Each number is 128 + 24 x the weight over its row's rms, rounded and kept within 0 to 255. Layers, rows and columns count from 0. Numbers have three digits each. The size before them is the row's rms in percent of the matrix's.

# layer 9 MLP down (transposed), 704x256, rms 0.111, rows 305-321, columns 0-127
105:180083128157126120107119101152125143138137174115137119083149075122164138114136147117106102153107142115116105124141153123140096141126140115153129147121140143147144154143168174149093130093150138119110089111153099138068083141111130122176112123110168111169096113191138149122097130122137132163136152166135111111134104155153086149129147126130146178145128115101126120178139105123090168121134
097:178133131127143138157157109138125129097110186109097103128102120095139115134135169113117153122177188082124118140103108169099160189114112116100155088111112159146083116149146091104125145116140151100116123142098130120146123124082113124116144142123131097124117114119106135113102126132132124095087124142119106123123167118108102111108136157089144162165104136105097100165073131108114094115122
091:149114115102105150146120072130106145111092113136106111104153144133172128153157138106145124159133133114124124141132181079117120152132150136100154167114124136116112153168089130098136099155152138122157128130133092114119125150141100115116106130113147101107118126108123118100109118156125121118159106128114154134121115110103160138130100135127088136125134109145126036137150155124121083158148
104:134156105149132147132112123178128139149136120105139136139098180130096161190139124111135124152117132121116173103140090130155125094116111168130107158106086132099127101119128152140094111108119126105103118149098127091173169144154133139100109134125157177127148125135159125115114097151098101154150108118150141106136150147126158146131133168108144096173128074122107123092102125129130137111167
102:105117089120139124169141139098129113154090136102119095160173124134125164125130131145175146158181133102099113137079119127121121160101100116081176117181145136081092116112136137112151129098090113095130152124137136137113118111128112104117113190136179105103096154135113105112147097169123160103126118135124107121122098135076138112155124130163130142118115115112114089147104141115098150117128
099:133128107152131144129153181124136121105112125144160166122106175145123087123129167119115151137135120129098110116112133174119177145141116187110129167116144158160104124166117098076131076127170146153095115079143112116102152126122189127139110097147148135150133164119119148168124137130118117129076115118114115092120134144116093127133106072144161171127158155108129126144105158112173132135109
104:119094128144123143091114153127158104125124113155102112088101144145122109091114140142122109121147118110144157071118132148134118119117138154088153121116122150122101089085104149081095187117124134115094132142115120168153093126097121138157123095133111115090166163122137164130169147150156135136119114147126093123114137125099106149096121093115125135107113165097125196084130102128154137099151
102:141139102193147113111090133154119129114093135093116134122158109140142121122142118107182073099145157097172150143153170150108083157156099078094120146122117115136120130140142081140172160146195154134158127169145101109122117123150127105135153121118153097107138159159144134130151080154136127163155114128167135132109101120096093093124155194128103118107146144152125100137135123100089118104161
097:126118117090110131147154144114119133101146119133135124113111113111126192165145165156138130152112114124089130167121143094100100144123125123145164080158148106110131086154148116140084105121120100159096152094102151109129127126184102125163116120137132098116120124093138096145131120135105123170127119120161142170162106138136110131132125142110131109143168122149107109119141121152128100160142
103:133138120144125126121125099102092104137084129141113142125106130150110174130125073119103118079146111094146096171119085160101137162069136122161133129150132149139165141113148142128146175150183124138143140145143100144101112084149102125126095152117122137115098148146123140082105151106081142167146137161142156123130069123152141168143131170152134101169133131138069094096138127112166130143132
098:111106117137107120132149144176110113170130127138118107146118144127101124128146121115130121172143115146104122143133145155093124136151111176143155165118154110100120147119120115187100097126154143104141140127153167107127150185138127115128107137138111205142173114134156125122106133128171112101152122190123105137071145112131113141114117133147134143144099145141136140107089107156135094137150
099:117075178106166103084102133123123095138118125158122162147126153124153104138105144144050118129104135122108127128143131153107097107166142159150138132174165137162126106143149129144117140111121115093139156124125145134127071111156149148102160132145175120123147124137125130146126111085120171124126123138138163120123119125099063077127136120158103162129133103125184138154113107133124137122147
099:111140107121145141099137094144112180101080126184110155189148099095088099185089109123136155142123149140116132143146159095116144130104161115181094143139144143138135128101154104143142115137171125132114148133180142097116153148091182087123131141128110115105105143154098171058129102127142060146118145111147119100142151169150133123103122145132133120149111126107145106142171132142109150123136
102:119119130109146161142140140136151148112138132100151106159111141109142131119098150114093116110097124133151099116113099093155124118105107128124130113067125111119177143125088112141149097111123193124111119110129107147104145137138154099118127113099139145107119158128098127139093104105146125145136124142121163136106175155092115132118145149116142183150130099171170126153142143167152101104122
094:092125112171116105154111104114145112113158143153127118099133138137158099107137124124134109093099154138144110103117155172118117151141095111140140153095124114115121098088128152123123179090119113126109160135129176119086111121122101119108150091143075129136151134119112184121132131134135080117160109191137097121112093113098134170142133090109126128127092117138094181124116108110115140091145
102:100107142134126145102125134167118125109137105140123159117105157122132126137093142146097161075094130104142148147157142137130136086150145155131127120133148128152161118120153172109115049147133097086105169138145159105103103121175126148187087165117176109112147155129115125152127135165123155097136148109125159169122181126136128125195098133121101109125145105140116113169161091163115127123124
098:160090127168150096140168123163119132094108127155111107138092138145137088101148149136140130091175105105116141102103147171127143121120129130129089146134159116128151106133133109183163166156131161115114122164118167153134118155125132132163123129166071118115131139130173145115098099124174140137149123152087115101107135164124134107175128099126126132085114133095112122130065147111117131090144
# layer 9 MLP gate, 704x256, rms 0.114, rows 306-322, columns 0-127
098:130139126087117144126146129148120143164166102126149143139156151121173122138152110080153189142141115134144149159137105132091140110088107117144096116127141105164078125136127129102133128147129157096151114110128137154123113136110138134121154174098121101133112137125162178096134134079088124136152143136158126147106100111153129107128151127119105116169068162120119110114157172147142145135122
095:107157113153122110105149195161109132154126150143106090097108134111115159130140127141114173172132145132155142135091116142110119122142101085131141140110132111141158107171188137145133123124124127138134132078128171140089194113132179133109136142152158132120109136147124157111143131096119163121149136144169097133111121140120149092138137112147108112127120120093148120144128179139103105108172
103:142136100148134086130110150190112121135142143153115148165103138158157158088128129118114074115119132123134128186142087123112132125125179155139066116126121101136162125136171157088135110147118151108107145109093141180152119170110100125150155152168099175152121133150148099169095130121149092170110147131105142105089103115134089148151124163132072141139103216091138147131146131141138136160143
102:119144150107095101072149105124137109113173165129138123115103139134132168127170098125129136104150137102114160121116124102134128149113126141098150124174143136150128120101129162104125107104112119176119142140084125108129121108147106134133136139150177156098137068190118141166157134144104095082152140180097107128145141104124146091145109116078107125143126123143132157144113173135103121121124
101:094130119128090103109108152159143126113122139107130145136119123132167133148139143129115131114167068119134129104130133125157166136106124157129054099114103144117132132114184117098110167141126137110110111117118108137167119146110092124156138127106102142160155132114121149109078099127135125147188100099153119071139136087111121136095142143162091114166142177107154136121127152163134150141127
096:135081119148147157109098109111179151142115143146116123134133131137145095127149143117153145093087103118111105115159129172085139126154117072138101127108123168144133166175151142135143131063112100156110147120092113124109115081163158112099155123118123144177106126144155107150120120154078135122130062103097148129107107121173097132116168143125124120135127131124096124128139113116157106097111
098:132167141089122114129146115145098147121132142120150116117153121117131154078137115125160101128104086152142126125129116123160116159102146147118133151093121143103176151138119137135161101141126161141128088088132185135119128107132153124145055151144152135098084135109174141087149119140157090142079098132122128144122108118142100115112143111133112100154126115141140142142133154123126133110140
093:151096169151103134117133118146167102126132148136152109133112127156123111075135138071131113112117111129147114138109135109105137144138130102143139101111135135171147126122107123132097125138122162102156153167119115138102136125123153102118157129135122151126100113113140126099112166106120125098158097127151110091144119101075134122147098150095150110137103091108125151146149142116113131126119
101:167129169100123128159097129132125139106091147136134120114137107093132122139131154131094128154108104081131132147143160156092127154114072145142123160131102163134118165142172170142107118147138169155131076089149158141113132103115136104116146140145131138119140107125135107135136159162180127131097107116141162150160127126093143147130082129108139126104119119113098145171143089125094165128128
098:140133146151146138113145155126119138161090171140134126073115080116130120103107138108150145135106128078132104099076090114158124120132110121137110136144140139147088209166128143075126162128154119133158095113117175114139083145136111109131122110137152142141087097132119130099086119137148179113137137069145107126163120091101166126105122161139134114127147116150141120120156160097119136121084
093:124116111141142118183167152138133154104132131082113128111147119138170119151136106110170145106127131140177140113108109137113158129093067136078119131121123142121151149117143132091144115144095138091183129133102122111183129143078092137142110141123122106165121112154147111126077104126079134119124168098158117128114111153203139145163156149129152116111115150111125119117163140118133135108159
100:100148115135138107103124145112092115124152140115112114170145114086148117110160147157136095136125161152102115150096112114146140160131141138156088094126107111104110093121175172140117118150117107141138129120165156149136155127125081126160144140121148157113114123123142191125151110146091161100140131104125127129135078130206170140143123123129099124116135121101128124114151112104171117142091
102:113141147134166149126115160104135127126123123116158089160157072098108124095133131147136118145125114142138121126092100181146190147120079086130128143114127147112117163106116122200147129161121107089150140130151106191125111111125132144181133140096129141107130124156124157123120133132103166144112123100184092139184175127122136161109140102155139114165152114129100169147148076085129116120150
091:088132137111159138114128083112140167144117155113108116138111140153116080084107117121137112094121076092124063140070080134052125103097137091156149071117091153134116112126097096149121142155150135096140069129123151141107137114109127104102149142107133123133121120150150154121131151162124155111150141127100145122098124102113078114145141104085119109155152133093122125144127097129161144139156
101:140102079144126118098132146141107094090129156134101101106099141120135129126139129134119184109130141103100143129120108177129106146150116139137152092135118098153143129135145119122145150136123129145128161147151159145146081120119142082130161123140154130137068146164135134176104137134133154123181103118115114122156098144137098128140116119090144192106125144137159094102102074134099150160143
097:150103127169105149115123130135128115140118119120118122130120104126105148135134112136091104124086125091103123120165116150110155107103121127148137090130123081118136084099157101106123109128160154137158138087120118114151094141119125132128105117084133126151161145123182148119100187137113129150137144109122114054142100105147106131141144103147164140155112176127141100139095119166151133137134
106:109108117126147102168133115104146067144095120121121143132154126121118137107148113124147142125125124115174142136138129171158132136114140130125128140094147140119108133141146095113145124165147117152134124092117119106167143122118170115145119125128173149076106117121111133142120114116099131101133117116104146157129151107142111114115124141123128106120137196109137134143110135125124122099112
# layer 9 MLP up, 704x256, rms 0.12, rows 306-322, columns 0-127
097:104120130135118104151127090108134114130125110143159110148112162157130121078134083168192137105144110151105100153125122158111145141119069124139143124099135125080106112117112156169127114113133115125123109086138124114105122128129136145100143135130135126111149091119108121128145136139115147126133138100183076104090139126118109133107122089128115103134143144127091126197097139117119142147153
099:117124152145087152082137153125092092107143165083155091123115152119144098136127138182150130108117105168126109195118073149093136113136154104207091116142137122164156112155200141129142130136170137139158126098157160124118132112086149146097090102134157110123118116138128119113098123121122135145138173120134093121153156147079147099131166114127130099180127085115168116117116116143130147133121
104:090123078142159105135129129131142188097146123127084160145164143134132128087132117174116152111139121175138139182131130116125191118142128122144146090131119150125172121130106097103142163125116151119154110119115130107168125143110131120082168132171124079107126095155101165097118103094121153111125139115100113108141126086161168132140116106128106135143160144110104112103123123161091145114091
098:154165160132142160134105115116136173130159151150093132094130096128124150114092128147145088164132136085145094113165094162164108114171123115124116144093142111132125151139134132204178163148144126142159210129106129128119107110142154105109123143115106122139173122148104115133122139145100166134129147151127149152181165129136083127149129141107151165152135134135121087091124133139140151146113
094:145115104138119159122149152118146134159125138156159118105133130069141130077124109113104122126136121108123145094121121133164162105135137129126099118111118134099133113094120150079154151104173116111167153125114169125103164092109119106141092128111117126128118127103111128157100110119094124104172119115113175071127125150134087121128149130120117113117109132148126150158140062145140197143161
105:092123136112138108112102178190133167114142102139115140118132135172073174120111095168101137153146175116143150134122120100093104127120093161121121130151116116168137117130128086130119131143111157099153102142178140137161114163103129155127134113129101084093133160157106140115115147114154136158097159121143143153089194130082148131101132117126140145121137118135159144111079095170137095145129
101:138134186165168167147167119095142079129127117120089156090180096113144147132096138106163124160173111117146115143150126103119149183105141154100154151126079099130129112138144163142117152118133187161140140124120118134145158169115142085118127108149170117098131177129145145132104167129139090123144140132114143103124130162134152145113150106132120120107134162111126121100150158095141108131181
095:123161138153146138132123101123088105146114135084150115114127139130159143142067165126059092121115110165133134091102133128130133108132133113130116157099057120132140127132105113145168089134132164075170133166141128161138145087141152095111114104132108134087176136144084125120132158119113162109095165110117092104148171166127124158145088134109146113134137102104128156146141146124157163103121
103:160111125149121124141145108147104097105122146115147136103127082087205139079087157159107127134125134144145152124142118108154115180116153124156107050100100139122110149188130108122108138150142149090081110157122185129166149120206127102127139080126136129139129153144142118096117123200143139128133149136121120141105158145128109120154110111116129101134147153158152133125134112144161129124127
099:113170099157149127131138122105122164143113135121131115134139129159106110106132120101135205105114108120125112130169142096124137126129168129086088170163152175167156123080142206125117148117129123120140142178110115131101094130159138089132124126137134113165134158050112149132153131158130114153153123089137107098173084127133125125118177131142137118125126100129145120134147136142105110129152
098:157147111163123090099120107123087142105127094138143101083125115109135131132124118090131159121102151108123176123168124157141130069110126134098128123125139151118168129107138136115142124147142126118123142118154080147148133099106101114112146127109130133096148119176111138122104103072113107100073099156132148152110146139129168146139097143139113136146106130138132129134119108123137133071170
094:151127120161133163158123181135132113069160142103147147083095158145130141166128126089157177106115134118124127112127091143153113122146137117129125133134085095167096135163173101149121143129136139120115177145122098123114175135101149138116142110114158140145091162203162087113158125120131154147144092170122140134074125091124107105116139104108124148144182126089133145128120156137128088130146
101:126147150155111130136151154103089129133103126130162159102116119103141125141176151178140102151088122080101136075144132134150146167141138140169108134141177136124132117127127138090140156170100146138110107085149149126128112158155097143153137131118150136088134120134103174123145128170144109083110136147144146130147171134132130079167081153140109069109154141127103163112116149152139182142156
095:125145141143136129128157145128145118109131099113120129135149137164132099147172064128112143097117115160130169146134136106145122109129157162150120098162126086085120146094132137118147136131133124147086135121148137137131122123113136146128137141147139059084127133136120144105116120105138121146131136127084123123186152157166111136078145111169117126155148139156163128159157142095132133141087
100:118147120140137121140098123097137145122157159081162149163166127135117124113120137138151128116141119159119141148135127113155097129151122088071106111095092108117137144146152125085121116133159165141113118116154139194149135078151134097124150117111107077145112102108173088109134184152163111124125098126105089147091167120138142128118144111136151117165129120111114140090113099114198150120075
096:112174103150148177129175125145103102162089137139152126138122163138127140108124152134131065122102142123140136104132116134119148141149102120137120088126158131199125113090117116131134122164116117145164144154150100123136195141120140119161138154136135132143159143124112110146144116109106150095161132104124137141133115123118133127113123175145158164140188125150155152154146097127162158108141
104:135129136136122125136137156093154116136092131132121108122132149166121059123136145111147143147097163141145112116129105148107143087092149145132107148147125127149126095123144109093135143145116121154100124107103151120134136154145133128165195117113157091146185124158122132090154111140164152121109138147112129107115131108122146158153119121102149142165115146146126156148125138100062147144120